Weights of a small GPT-style language model, trained from scratch on English Wikipedia: vocabulary 8192, 128M tokens.
Each number is 128 + 24 x the weight over its row's rms, rounded and kept within 0 to 255. Layers, rows and columns count from 0. The size above them is the row's rms in percent of the matrix's.

# layer 9 MLP up, 512x128, rms 0.211, rows 80-106, columns 0-127
size [ 92  93  92  98  91  81 102 107  98 101  95  96  94 106  96  88  88 120 100  99  88  95 106  94  89  92 103]
[[136 118 158 150 112 116 129 118 124 130 144 123 107 119 168 145 102 135 108 122 128 108 135 129 146 170 160 132 112 117 113 153 137 151 128 140 107 104 134 152 106 216 126 129 131 135 131 105 142 146 134 145 116  96 149 109 107 163 103 135  94  97 140 124 142 121 111  92  87 136 111  89  88 152 134 141 136 128 122 150 113 156 127 146 131 139 147 115  97  65 134 158 127  99 166 111  89 145 112 138 131 123 207 109 127 143  95 174 164 132 144 140 108  77 111 101 134  90  90 155 124 172 153 115 132 163 129 128]
 [100 161 140 147 143 107 110 172 135 183 124 151 125 131 102 116  99 148 131 111 109 126 121 163 146 134 131 160 154 124 130 101  97  83 111  89 168 131 179 122  99 110 137 178 124 103 164 134  90 154 142 123 114 136 100 119  93 133 123 111 138 114 111 104 135 168 135 144 132 114 127  91 131 164 151  95 136 137 112 124 132 113 136 108 164 125 141  88 122  92 108 152 119  97 138 133 127 149 136 146 195 102 126 117 121 128 133 129 111 135 133 168 133  92  93 103 146 145 149 144  91 137 174 167  90 119  97  76]
 [113 166 157 121 139  97 140 159 105 118 111 118 117  97 114 103 142  86 117 124 101 113  90 127 104 138 130 103 124 145 163 130 157 165 104 170 145 141  96 105 124 178 131 128 119 121 137 116 157 112 105 130 139  98 113 139 132 101 153 178 122 201 159 118 150 130 104 118 145 137 131 145 138  99  71 138 129 121 129 108 117 127  67 163 130 137 172 138 107 124 117 147 132 143 134 184  88  91 127 119 167 103 127 132 149 120 136 135  94  84 162 130 126 126 127 111  99 125 152 174  96 127 127  89 124 113 130 163]
 [117 153 139 146 136 143 183 101 146 163 114 141 101 153 127 136 149 119 100  72 131  94 144 148 114 140 150 112 112  82 105 143 145 129 108  86 126  99 131 141 131 158 123 123 139 123 121 140 144  90 129  99 145 173 103  98 136 115 100 114 115 150  81 141 175 161 135 123 140 103 126 105 103 132 105 169 172 114 126 103 110 111 104 141 119 156 110 110 136 112 134  75 147 145 138 119 104 140 159 119 140 115 134 176 151 113 122 145 162 127 158 120  69 108 122 121 126 119 136 139  99  74 170  80 138  89 143 157]
 [113 126 112 148 129 111 155 127 159 131 140  84  97 127 138 107 139 181 116 115 176 156 144 131 143 128 141 151 174 127 121 155 119 142  92  70 158 118 129 141 129  94 139 115 118 141 105 118 141 134 146 103 148 140 113 148 133 120 145 178  98 123 107 186 160 121 114 125 134 143  76 121  91 154 119 174 112 134 197 126 102 120 104  98 120 121 131 123 117 142 115 151 140  86  69  93 106  86 122 119 105 106 146 158 145 141 121 154 159 130 142 142 129 117 119 138  99 163 135 155 152 169 106 146 164 109 115 122]
 [ 56 130 156 135  96 115 104 128 135 105 133 112 128 116 141 143 137 140 114 159 167 176 198 132 106 140 120 119 136 124 113 122  97 104 157 134 129  80 136 119 114  84 114 146  92 166 125 130 171 113 129 132 131 120 104 126 120 151 103 103 105 129 113 128 135 114  94 144 129 117 132 120  98 125 150 163 128 139 114 135 133 131 146 114 166 148 138 129 102 109 167 169 107 118 136 118 140  80 160 122 162 175  92 146 158 166 139 137 158 170 190 129 176  92 125 109  99 116 113 126 123 112 167 146 135 119 147 142]
 [131 156 127 137 135 145 119 106 189 155 125 171  86 139 142  90 123 111 107 107  98 126 104 138 141 100 118 110 114 128 101 176 115 151 139 131 164  96 141 116 149 104 181 129 141 172 122 130 125 128 137 117  91 149 143 125 145 147 136 155 106 127 146 140 117 107  99 118 111 141 153 129 150 156 145 153 159 145  60 109 123 158 100 105  98 148 176 110 107 102 157 167 123 116 103 125 130 119  81 125 101 140 102 136 129 141  82 131 167 160 160 157 123 107 139 151 109 130  81 158 131 118 105  96 138 142  91 153]
 [ 97 129  72 141 137 126 125 114  95 101 132  90 141 133 111 150  94  92 151 102  97 132 106 110 150 114 127 109 157 143 111 130 122  93 163 142 115 169 181 130 149 113 110 138 154 102 139 147 157 108 133 114 110 124 116 125 183 144 137 137 109 154 137 123 146 140 122 146 125 159  99 135  73 145 171  85 118 105 128 117 129 154 152 143 109  96 132 115 122 124 134  99 128 134 119 190 118  85 129 135 160 112  96 147 126 157 136 183 148 105 114 127 111 116 169  99 138 116  87 100 117 176 128 155 151 138 127 181]
 [146 153 148 133 134 142 149 122 155 121 119 101 109 108 127 110 116 119 128 125 126 118 105  80 114 113  98  98 135  99 148 119 171 128 121  93 145 118 126 125 133 134 154 122 146 122 142  88 120 139  90 110  99 172 130 143 134 174 126 147 101 102 124 133 127 139 142 116  74 122  83 119 124 167 143 129 160  65 109 176  72 111 102 112 123 167 176 121 145 162 180 160 114 129 102 125 127 117 155 153 125 152 122 194  99 142 109 179 122 156 127  93  94 127 134 108 138 135 100 131 144 149 101 114 139 123 114 104]
 [151 135 157  97 133 124 126 113 183 148 137 171 117 103 143  97  98 111 112 116 113  84 101 136 119 135 181 128 128 130 109 120 100 112 148 122 125 132 137 152 168 150 139  87 124 137 145 122  79 116  72 146 128 153 115 129 121 147  98 109 149  80 140 179 126 100 127 152 152 111 102 134 140 144 118 119 142  81 129 165 102 160 132 156 132 159 126 114 151 136  98  89 136 108 168 132 138 136 123 126  97 136 117 111  60 139 140 132 145 122 111 150 132 133 106 148 172 133 114 134 105 152 103 170 137 110 111 194]
 [ 97 133 102 137 125 124 170 143 127 144 101 129 121 137 154 116 121  75 117 125  94  55 173 166 148 154 122 140 143 109 172 147 100 151 146  84 155 117 149 127  70  96 146 130 114 144 143 106 142 101 110 138 141 103 120 129 115 135 127 168 147 121  87 139 123 128 136 111 136 133 155 133  89 140 166 148  89 138 113 155 140 135 183 153 190 140  90 161 125  98  95 137 108 145  87 121 143 124 136 112 133 113 150 131 101 128 156 121 185 129 149 129 121 118 146 123 111 151 122 120 128 122 111  97 139 116  82 134]
 [107 141 122 122 140 139 127 123 122 125 101 144 118 154 104 127  87 127  60 172 127 133 110 134 118 150 155 164 106 184 115 114 154 119  69  83 136 137 171 144 110 111  74 156 122 121 120 100 114 134 116 110  88 133 116 153 107 121 144 122  93 110 149 105 150 125  93 155 133 107 129 155  73 106 133  91 159 119 128 153 159 138 193 129 160 128 157 116 129 157  94 121 127 120 114 143 116 126 138 109 146 140 121 118 142 134 146 102 129 117 173 141 136 122  98  96  75  99 174 117 132 161 121 113 152 140 127 115]
 [124 166 143  54 124 149 118 134 164 114 130 155 132 119 114 154 144 128 149 114 136 146 122 133 147 142 131 121 143 147 123 137 123 178 107 103 134 124 112 105 159 138 150 141 107 136 119 136  89 143 164 141 133 122 141 133  87 158  99 131 143 130 127 106 119 118 116 187 140 140 124  79  94 128 112 101  91 161 134 147 160 140 161 107 168 139 110 106 152 127 114 153  90 130  83 118 150 187 138 100 101 110 167 168 151 147 136 151 107 129 161 123 102 107  91 148  91 135 144 156 106 141 108  93  94 150  93 164]
 [154 126 139 145 109  88 134 108 128 127 141 164  97 143 173 128 108 124 137 106  75 100 167 117 112 120 116  88 142 183 103 150 141 154 122 152 128 143 147 142 107 115 123 119 136 120 160  81  93 116 127  79 112 160 125 148 141 130 116 123 134 158 149 170 114 112 127 139 119 161 137 114 133 125 161 110 143 111 155 165 119 158 103  80 129 126 129 176 134 141 123 100  95  78 129 136 123  46 130  83 140 123 137 136 132 147 110 124 124  81  89 134 111 144 108 117 122 141 167 154  97 102 153 119 137 130 123 163]
 [147 106 182 203 164 168 104  96 118 127 145 141 134 167 129 109  91 138  96 164 134  98 138  74 109  84 142 134 114  69  89 106 123 102 117 114 130 159 112 168 138 154 116 168 169 124 129  93 147 138 103 111 131 114 148 102  92 154 120 114 110 157 147 178 124 158 133 118  87 152 143 132 108 134 113 122 139 101 108 121 137  94 131 123 142 147 155 109 143 138 130 158 177 119 104 100 132 161 120 129 160 136 116 153 143 121 136 153 135 127 160 116 136 134 148 154 134 110 104 105 131 110 116 127 123 128 152 155]
 [129 136 178  99 156 131  98 118 113 115 169 181 142 131 139  88  92  91 143 127 160 147 143 113 116 130 129 103 116 122 127 118 128 123 140 108 110 146 146 104 102 138 114 153 154 154 154 132 126 108  96 121 137  80 151  71 122  81 115  94 114 158 154 169  90 121 107 122 127 151 141 124 150 125 142 149 165 107 137 116 131 119 107  98 150 164 154  86 164 143 108 147 139 158  84 148 100  73 168 125 160 128 105 130 181  95  90 139 120 106 118 131 129 126 123 157 123 146 119 149 102 112 109 100 153 121 110 104]
 [120 160 153 151 159 142  93 184 126 155 133 155 111 159 145  93 122 115 133 117 129 138 100 108 134 109 166 153 128 100 123 121 146 116 136 110 146 171 110 125  61 113 131  93 163 159 149 131 130 145 101 117 131 149 182 137 122 144  95 118 124 166 116 135 123 165  87  89 152 138 146 104 116 121 167 114  97  96 120  79 142 139 103  96 118  94  94 101 174  96 154 176 134  95 116 139 140 107 169 132 131 113 100 149 125 143 124 130 137 128 130 148 123 106 118 123 105 145 122 142 108 123  98 112 146 122 131 190]
 [145  99 105 132 163 121  92 125 113 135 149 116 146 158 142 139  97 129 126 111  72 141 130 119 136 117 104 157 139 163 113 138 129 117 149 138 101 180 153  86 161 138  75  92 142 129 110 125 119 124 122  78 103 153 127 137 138 160 132 168  96 129 116 146  86 167 145 148 127 113 123 153  58 129 159 119 111 108 122 123 133 150 149 110 132  80 113  85 143 142 111 122 114  90 102 140 151 105 136 195 140 107  78 147 127 158 154 131 130 111 128 136 136  91 144 127 103 155 151 128 138 128 134 121 142  95  84 126]
 [111 136 149 122  93 119 117  66 147 159 166 157 141 125 109 115  77 130 124 116 115  91 139  92 168 144 123 132 138 101  52 110 127 138  88 107 136 120 135 143 160 119 118 117 164 134 123 121 131 134  92  76 111 179 101 131 150 133 145 151  90  99 109 111 126  88 121 143 115 104  95 146  96 109 159 123 134 114 115 133 107 143 133 134 149 117 164 106 122 155 129 110 124 130  95 141 144 136 169 138 113 163 130 127 102  75 128 110 120 102 134 151 115 167 137 105  95 145 108 137 193 132 118 140 142  88 121 138]
 [117 158 109 162 121 132  79 136 132 169 144  99 120 163 105 130 131 130 119 175 117 144 188 111 109 114 135 149 128 129 104  95 142  98 160 118 108 118 135 135  82 130 125 130 107 108 131 130  95 125 147 108 130 155 121 155  91 134 171 136  99 148 111  95 157 149 122 123 111 131 124 144 144 128 136 128 132 149 153 142 163 180 131 140 100 114 178 159 118  80 131 162 112 101 126  70 129 117 105 100 169 147 137 142 107  89 139 137 136 110 103  95 127 102 127 159 117 121 146 132 117 189 140  76 155 131 102 167]
 [164 159 125  90 142 129  65 128 153 123 150  72 122  96 159 134 101 139 116 116 172 150 158 168 121 103 135 158 100 125 146  84 128 137 108 114  98 159 194 140 140 150 140 161 142 165  92 169 138  99 119 124 162 171 147  95 106 127 119 121 157 122 155  92 113 135 166 120 117 124 108 123 161 104 116 124 120 124 116 124 165 103 103 140 161 123 153 120 116 139 128 138 119 152 168 118  85 133 112 128 169 132 120 110 125 132 145 141 146 136 119  91 151 134 165 142 105 100  92 115 122 112 131 102 153 126  95 150]
 [168 158 100 114 171 132 157 126  80  95 129 144 150 124  97 106 147 152 132 154 114 153 150 164 116 106 115 162 133 135  93 123 144  90 148 118 121 125 147 109 101 110 152 140 119 108 135 109 133 111 108 168 100 118 111 106 152 147 135 127 119 117 100 131 129 107 210 152 125 139 112 142  97 115 153 128 164 133 111 126 105 114 157  83 165 124 114 100 125 107  92 116 142 159 108 169 174  70 119 170 129 131 122 150 143 121 115 119 173 137 139 118 132 123 117 115 103  75 117 148  84 106 101 101 132 141 154 150]
 [153 148 141 145 134 111 123  85 100  91 124 156 125 157 116 170 126 162 112 162 116 135 136 127 106 159 159 149 139 122 132 156 109  83 168 125 180  90  85  94 135 136 146  67 123 119 103 106 186 111 113  98 116  81 146 150  94 139  94 138 162 140 133 127 105 156 146 166 163 151 110 111 107 102 107 155 117 156 114 157 139 141 123 107 124 104 158 101  98 120 152 118 155 151  96 156 127 122 124 117 107 128  94  92 122 125 144  96 128  77 114 138 117 115 132 134 140 142 112 138  83 130 146 135 119 116 102 146]
 [160  94 136 118 146 136 119 126 147 117 102 119  99 123 133 123 125  89 102 146 122 128  95 104  92 154 120 101 117 150 150 129 115 146 164  99  91 134 159 146 151 159 127  99 153 171 145 149 120 105 127 121  81 136 117 117 132 153  92 144 103 104 157 131 168 112 126 136 125 101 124 125  60 140 135 126 116 136 139 126 127 165 113 112 137  97 120  85  97 154 110  76 121 155 115 124 180 135 110 132 111  91 158 109 157 100  78 116 157  61 104 102  95 119 139 102 114 131 129 156 107 142 157 116 157 109 101 101]
 [106 122 192 101 114 134 136 141 145 105 163 156 124 115  91 170 138 136 143  79 136 140 139 114 139  93 125 145 177 121 148  99 124 181 110 121 129 149 103  97 115 128 136 100 122 132 102 106 121 105 120 131 142 133 131 124 123 129 152 155 133 149 120 114 145 137 147 171 153 128  86 135 161 125 137 138 167 131 189 129 137 131 176 163  84 161 128 124 165 136 110 130 112 116  94 121 160 151 144 130 111 109 110 133 125 127 148 160  63 124 109 112 138 119 168  91 118 110  88 127  84 126 108  87 176 147 122 120]
 [120 156 166 112 113  72 134 107 148 161 164 121 130 116  87 136 115 141 119  70 128 143 162 117 109 116 171 105 137 144 131 140 103 110 161 152 100 150 125 168  97 123 155 127  80 105 119 140 106 120 133  95 142 136 127 132 123 152 152 164 148 120 101 121 123 153 134 124  98 118 130 133 124 138 148 131 113 113 143 140 144 138 136 129  79 159 129 142 117 103 116 121 162 102 155 160 106 159 169 106 128  63 132  90  90 120 150  99 108 116  89 113 123 142 163 114 118 113 112 137 119 183 103 143  75  91 168 128]
 [126 108 138  95 127 117  91 102 137 138 138 113 116 169 132 119  97  92 125 124 102 168 119 149 129 108 136 129  99 145 129  81 140  93 137 144 191 104 134 151 115 164 106 160 146 134 124 117 134 105 137  97 139 130 108 126 140 133 143 150 115 131 118 120 114 167 190 143 161 112 136 110 129 189 135 113 141 151 139 113 147 171 129 151 108  90 120 112 140 155 149 122 159 178  87 147 131  88 113  87 134 102 104 124  98 171 155 137  70 113 108 150 139 148 109 130 110 154 161 156 136 124 118  98 167 129 144 161]]
# layer 9 MLP down (transposed), 512x128, rms 0.234, rows 80-106, columns 0-127
size [103 102  86  97  98  98 105 113  94 105  94  93  92 117  91  90  83 118  92 100  87  95 102 101  91  99 102]
[[118 136 115 128 171 144 181 153  81 177 132 118 135 106 137 136 119  94 138 141 109 125 144 174 137 120 119 153 111  93 131 119  95 143 162 141 173 144 131 104 133  75 109 128  98 133 133 113 105 128 137 157 100 138 123  98 167  97 137 108 121 169 137 145 114 171 123 142 150 156 153 143 125 116 125 162 103 146 124 122 106 104 122 117  89  87 100 143  85 129  96  87 137 179 108 128 116 148 138 101 116 158  88 120 124 133 185 120 119 157 126 116 108 105 118 112 122 145 120  55 119 115 133 120  97 144 131 155]
 [127 125 148 138 173 150 108 117 137 124 120 102 182  83 116 152 136 125 133 167 179 110 123 104 102  90 147 123  69 123 150 159 111 139 144  86 140 123  92 123 108 148 127  71 127 108 148 145 128 129 127 141 109 124 150 133 158 107 148 107 136 120 104 134  77 126  88 135 105 103 125 122 104  88 108 116 136 123 111 134 135 118 115 159 131 155 144 117 147 142 160 123 159 104 157 121 142 119 148 128  63 136 147 131 121 167 150 127 135 132 137  76 134 111 161 145  85 138 110 102 126 123 120 140 184 140 176 177]
 [115 111 123 114 144 131 154 182 143 130 156 151 136  99 147 123 137 135 132 155 174 170 114 131 115 118 127 120 137 104 130 142  77 114 145 161 105 179 121 133 142 120 198 128 119 152 146 120 100 112 166 133 141  94 126 122 143  99 130 234 139 206 132 126 132  95 147  90 105 134 140 131 158  99 122 157  99  96 153 110 130 131 132 124  81 105 117 112 151 106 130 134 129 145 137 114 160 120 135 148 109 105 143 112 149 151 118 140 146 116 150 166 144 132 130 145 125 148 139 121 123 140 103 111 141 134 133  91]
 [128 100 156  98 174 106  91 128 121 101 118 136 145 128  94  91 135 121 155 149 134 132  84 107 139 151 104 169 171  95 100  98 121  83 149 104 166 101 101 154 134  91 121  93 149 137 113 106  93 118 133 163 139 106 115  79 152 118 149 155 135 131 144 122  79 105 136 127 113 125 121 120 164 159 150 143 100  96 137 151 127 134 113 119 114 160  97 141 146 122 129 122 131 177 114  92  57 127  98 155 134 100 103 112  98 124 118 153 134 136 101 133 147 123 171 128 168 157 120 125 151 138 123 143 101 146 106 144]
 [101 146 146 154 167 136 109 145 116 147 133 141 138  73 133 110 137 123 108 147 136 135 108 132 119 156 129 136  50 130 126 153 132 165 103 152 104  90 131 108 140 151  79 123 103 130 114 119 142 144 130 149 153 148 167 113 119 137 172 130 133 158 134  81  85 158 111 168 115 132 150 126 140 119 124  74  89  98 102 127 105  71 150 114 154 141 144 115 141 124 144 160 135 126  89 118 112 187 154 121 128 108 134 101 112 145 162 152 121 168 101 140 132 109 114 136 108 113 134 122 121  86 113 106  87 119 109 166]
 [136 128  84 156 142 158 162 156 123 149 157 157 114 146 101 106 105  96 115  94 118 109 117  96 120 127 163 141 139  97 159 123 160 140 107 100 112 180 141 114 126 134 114 135  79 119 133 136 111 145 103 118 131 119 178 130  91 119 147 144  99 134 125  95 161 163 115 138 119 144 122 135 142 118 127 100 123 136 149 120  93 116 173 157 100 109 105 134 146 103 130 125 141 165  95 122  90 156  78 146  81 109 128  87 139 103 112 114  92 148  73 125  82 159 144 103 147 106 134 138 127 151  85 147 159  99 102 116]
 [129 135 106 119 112 126 146 126 152 113 146 132 136 126 185 168  95  93 145 124  91  93 142 109 120  90 113  91 165 119 117 144 138 145  85 160 116 107 135 122 124 113 156 104 111 142 148 118 132 114 137 151 113 127 156 173 137 128 102 118 133  98 134 106  82 135 155 160 101 139 103 153 124 132 177 133 116 132 141  87 117  80 132 181 149  90 142 158  85 118 181 105  83 108 112 149 120 115 125 113 124 153 134 190 147 183 141  93 118 107 126 119 108 107 108  99 130 134 128 106 151 106 149 120 143 146 141 160]
 [147 132 163 145 113 139 149 121 164 130 167 123 142 150 153  96 112 172 108 121 150 138 110 140 130 114 145 115 105 151 162 159 146 149 124 101 106 150 107  95  83 128 137 144 120 114 134 149 110 114  93 115 138  92 146 134 116 120 115 117 175 118 119 104 133 102 143 118 146 133 139 134 112 130 129 115 116 139  57  99 137 152 109 129 119 133 132 126 118 117  94 128  95 129 100 137 188 163 163 154 109 100 129 155 149 181 118 109 150 103 134 120 221 104  78 140 149 122 166 122 124 109 142 153 170 118 113 101]
 [189 133 121 104 105 143 135  97 119 147 177 108 141  93 177 130 146 131 117 140 120 103 143 182 148 109 136 168 120 122 133 135 159 132 126 149  92 130 131 143 130 108 140 154 133 124  92 110 136 144 169 123  99 143 130 144 190  86 150 124  86 114 138 109 115 126 138 136 132 180  74 134 144 154 139 132  89 153 118 146  95 108  71 143 108 131 132 148 154 148 137 134 163 117 148 113 108 106 189 127 135 118 152  95 102 107 140 142  91 113  99 141 133 144 158 101 153 135 113  96 125 138 162  92 138 133 134 123]
 [151  94 103 126 119 163 157 113 117  51 151 144 101 126 119 128 173 127 126 150 126 115 115 135 144 142 140  81 153 133 128  90 159 128  97  88  94 134 169  98 147 143 118 107 120 130  80 121 141 118 109 168 120 156 153 109 116 137 138 163  97 162 122  83 105 122 136 140 139 109 159 148 135 146 188 113  98 115 135 113 162 148 112  95 127  99 158 124 129 199 142 120 117 134  91 121 138 140 128 116  96 167 151 142 121 118 129 132  93 139 126 149 151 106 155 147 109  97 146 127 121  92 134 128 154 128 161  96]
 [148 157 164 145 131 148 102 145 139 137 169 151 165  97 101 126 143 155 129 130 141 132  90 129  88 139 150 102 114 133 147 126 124 129 111 104 139 119 147 123 163 165  90 121 147  85 132 136 153 113 152  94 168 133 108 147 142  76 114 160 158 139 140 123 127 121  92 106 109 152 144 130 133 126 111 118 178 136 116  93 135 166 112 107 120 148 127 109 125 114  80 146 137 116 133 107 137 128 133  90 172 163 139 206 119 130  78 127 112 126 196 136 151 141 137 159 136 134 174 128 137 109 156 124  90 145 149 128]
 [116 105 141 112  90 137 115 155  99 121 165  96 145 126 167 146  93 108 127 159 162 116 117  88 117 179 152 130 120 112 123 186 105 148 111  76 155 129 146 166 170  77 124 170 128 140 130 125 130 137 140 155 103 133 105 108  98 126 153 145 114 135 118 152 127 138 130 135 126 146 117 125  99  77 149 130 151 168 127 131 107 113 119 135  94 140 161 106 120 130 131 113 145 141 150 139 176 109 148 151  94 143 118  99 112 161 140 147 101 137 106 152 118  92 132 118 121  90 133 133  89  92 112 132 130 160 147  54]
 [155 119  76 172 116 117 158 128  98 129 123 118 125 139 139 129 104  70 106 119 101 124 102 138 109 138 102 125 137 103 123 168 130 118 144 137 158 121 131 152 130  71 166  75 137 149 147 135 151 122 111 112 142 142 125 129 117 106  95 167  70 100 136 172 157 139 116  89 115 108 101 123 138  94 123 137 139 131 173 108 127 146 105 191  86 136 137 144 140 176  87 107 150 129 171 133 151 121 132 145 121 135  97  94 138 101 118 127 142 119 113 114 136 131 138 126 156 107 153 130 166 153 181 151 132 101 137 110]
 [120 121 133 133 139 134  88 140  82 100 147 161 121 125 118 147 141  89 125 161 120 187 140  74 113 127 113 123 129 139 113 115 107 125 124 130 128 117  69 124 107 136 143 118 159 159 106 105 148  97 116 107 132 173 129 122 128 176 121 128 121 135 102 116 136 116  82 127 125 100  79 142 129 116 131 125 165  96 130 135 127  99 147  85 157 114 119 111 119 125 144 157 165 131 129 108 116 122 134 107 137 108  77 149 115 158 157 140 177  77 151 102 121 102  82 168 197 136 138 101 129 107 159 107 131 162 133 121]
 [152 147 186  94 125 100 151 114 120 138 130 106 129 112 131 125 108 113 174 126 114  92 135 113 148 133  91 169 109 134 144 129 166 158 162 135 147 117 185 129 145 109  84 112  96 140 104 180 143 158 128 145 136 109 154 169 124 161 147 146 110 110  95 127 130 164 102 124 153  96 124 148 155 108 158 131 152 141 122 123  82 138 159 141 126 151 122 148  88 145 123 107  77 165 134 140 139 128 147 138 114 143 135 113 121  83 130 156 121 119  81 166 133 129 154  79 110 135 110 170 101  95 137 102 151 141 133 150]
 [113 101  95 118 116 151 140 141  91 129 147 143 104 154 164 138 102 124 104 120 135 166 110 138 129 113 127 107 107 131  81 160 160 144 159 148  90 139 109  58  82 147 166 125 141 149 131 150 117 131  98 135  95 138 142  77 135 118 129 159 124  94 149 131 147 126 152 130  86 137 114  92 178  86 130 128 127 145 147 142 143 148 163 149 131 105 130 174 125  83 112 157 140 104 105 149 157 149 129 171 174 100  83 141 124 132 128 148 119 132  90 153 138 102 132 139 136 162 121  99 152 152 155 140 123 161 122 135]
 [110 117 123 145  80 120 132 143 148 156  84 111 150 152 138 133 144 126 110 147 118 161 123 104 101 202 116 133 112 107 119 108 118 139 116 123 179 114 107 121 144 136 106 110 141  82  87 145 178 119 172 109 124 119 130 132 107 110 109 139 133 154 138 132 113 128 189 138 134 147 112 133 150 119 136 129 107 127 150 117  99 119 172  93 157 116 115 201 103 121  91  90 141 136 118 121 159 125 138 117 144 134 135  88 139 132 110 110 161  92 114 142  74 107 133 150 129 155 113  90 105 116 150 125  66 146 118 125]
 [158 126 139 133 169 141 148 144 111  94 168 107 127 120 144 118 118 121 138 137 112 145 112 135 117 170 131 141  91 101 129 162 157  96 121 137 126 153 146  69 178 154 145  99 131 152 126 160 140 157 115 112 130 123 106  84 158 146 128 146 102  84 125 142 155 114 144 129 124 162 120 195  80 133 174 146  90 109 125 132  75 119 159 138 134  90 105  93 112 122 114 133 109  99 124 135 180  99 118 149 129 131 112 172  99 159 128 155 117 104 155 117 118 131 162 156 151 160 125 157 135 108 128 150 143 140 143 121]
 [168 162 125 175  88 144 125 155 141 125 148 129 154 108 155 130 122 100  80 119 128 105 155 162 116 134 161 146  62 144 125 146 122 135 148 136 124 134 159 103 137  78 140 150 162 145 119 169 133 125 152 176 128 106 114 125 159 157 146 123 103 121 105 127 116 141 143 115 121  96 136 135  95  99 158 148  94 149 130 126 134 121 149 130 137  75  91 133 121 134 147 108 103 140 144  83 110 152 144 119 112 153 145 110 160 106 129  50 146 131 118 139 118 157 157 130 146 125  96 114 115 124  66 162 143 150 146 118]
 [165  90 146 116 106 157 139  68 120 133 142 154 108 135 180 145 146 106 171 106 112 117 122 138 116 153 104 154 134 144 119 143 144 111 154 144 136 125 138 138 157 138 152 149 147 165 146 127 116 144  85 158  84 105 115 147 124  77  85  94 134 138 137  82 148 163 134 101 162 130 116 140 149 167 163 121 128 144 134 141 119 108 146  99 112 121 177 128 123 178 129 115 140 130  95 154 179 138 119 131 143 131 138 115 117 154 137 153 115 111 141 104 132  87 137  91 142  73 147 158 162 134 171 152 106 140 149 119]
 [103  85 100 122 140 185  80 101 114 168 141 162 104 120 159 130 108 128 161 121 108 119 106 126  98 139 122 141 169 121 113 116 149 122 146 109  96 119  77 146 117 120 122  89 110 147 135 134 117 126  84 182 154 118 173 123 114 167 140 195 145 153 113 113 121 125 138 147 183 148 125 133 131 110 121 127 136 144 145 145 107  92 161 120 133 121 124 111 164 119 152 114 146 124 130 133 160 108 140  73 117 144 156 136 138 139 112 133 126 160 100 116  86 130 111 121 145 113  83 134 116 117 161  74 146 127 162 113]
 [116 102 156 139 140 164 138 134 132  95 150 148 113 163 121 125 108 126  98 105 115 104  98 100  99 164 162  95 103  87 170 130 108 134 121 126 124 178 128 116 134 147 161 120 123 104 132 164 135 130 145  97 155 151 114 105  85 124 137 180 114 155 137 106 166 160  57 110 112 130 127 116 173  91 154 152 100 124 125 121  83 100 163 139  88 186 162 130 121 114 126 145 121  95 151 121 133 158 147 145 110  93 107  91 116 153 107  98 111 117 146 118 132 135 129 123 142 157 127 122 172 126 114 129 140 149 126 123]
 [149 141 142 112 181  96 105 130 147 123 100 131 136 102 115 131 104 114 124 139 111 128  92 141  87 109 129  91 156 138 118 134 150 123 112 147 146 102 112 115 160 160 133 100 132 114 133 147 110 153 117 109 162 138 129 142 178 138 117 134 134 130  87 118  54  93 138  99 120  96 124 163  62 102 110 122 190 109 115 100 128 146 166 117 151 101 142 107 166  94 145 144 158 173 122  96 127 141 126 154 100 140 137 105  97 112 111 103 121 111 145 176 170 116 158 147 139 148 153 112 122  99 134 119 144 145 149 129]
 [126  81 118 109 123 139 137 145  90 152 100 147 166 103  99 133 135 142 135 160 134  62 137 138 177 120 103  90 102 113 129 135 140 146 151 122 145 115 116 136 121 101 135 115 119  60 172 128 164 124 137 163 140  98 163 161 123 140  85 153 146 155  82 141 136 162 102 121  99 167 119 138 128 134 111 129  90 110 139 132 132 111 159 146  87 156 123 137 116 114 174 103 119 162 172 105 124 130 106 129 122 110 136  98 113 123 155 124 148 140 146 143 107 125 115  95 125 149 125 109 121 112 106 104 146  98  74 172]
 [134 109 124 104 157  73 111 130 158 111 141  83 106 121 128 132 177  94 123 168 139 142 131 136 118 135 118 151 137 107 132 115 156 105 125 161 156 152  89 163 141 127 145 141 169 176 141 124 120 139 124 101 165 142 126 126 153 122 105 149 120 127 162 140  91 120 100  82 135 138 164 166 102  93 151 109 134 110 114 125 135 121  76  82  99 148 158 149 148 151 148 145 170 130 135 131 147  96 122  98 154 130 101 113 132 123 100 115 145 126 162  89 145 113  82 173 123 132 104 103 149 117 129 135  73 143 164 140]
 [139 136 134 100  88  84 124 109 107 172 154 111 125  96 114 115 115 103 141 151 135 150 124 166 116 153 122 132 154  94 141 154 131 101 131 144 152  72 111 175 113 108 153 103  91 115 164 151 132 143 136 169 126 133  82 100 154 129  97  79 141 124 132 106 143 176 160  83 149 118  93 147 145 150 141 132 140 182 108 119 146 107 123 141 153 119 130 139 150 130 181 102 158 101 137  89 149 128 136 124 150 112 139 132 144 132 125 123 110 118 161  98 108 156 101 167 162 106 146 146  79  97 119 129 107 129 120 133]
 [ 80 132 132 122 135  96 124 114 118 111 152 149  87 143 135 111 186 110 163 106  94 139 114 117 116  99 103 127 128 152 123 132 112 128 102  88  95 177  98 118 156 149 125 168 109 171 118 145 134 112 167  94 132 107 139  77 119 100 145 188 152 153 103  80  92 121 141 139 116 112 119 132 150 118  73 139 171 140 139 112 123 133 144 143 116 140 107 115 120 148 110 133 165 174 109 133 131 105 138 156 111  75 126 125 139 143 141  71 145 174 125 138 149 125 129 119 121 133 143 132 163  96 143 136 125 137 156 144]]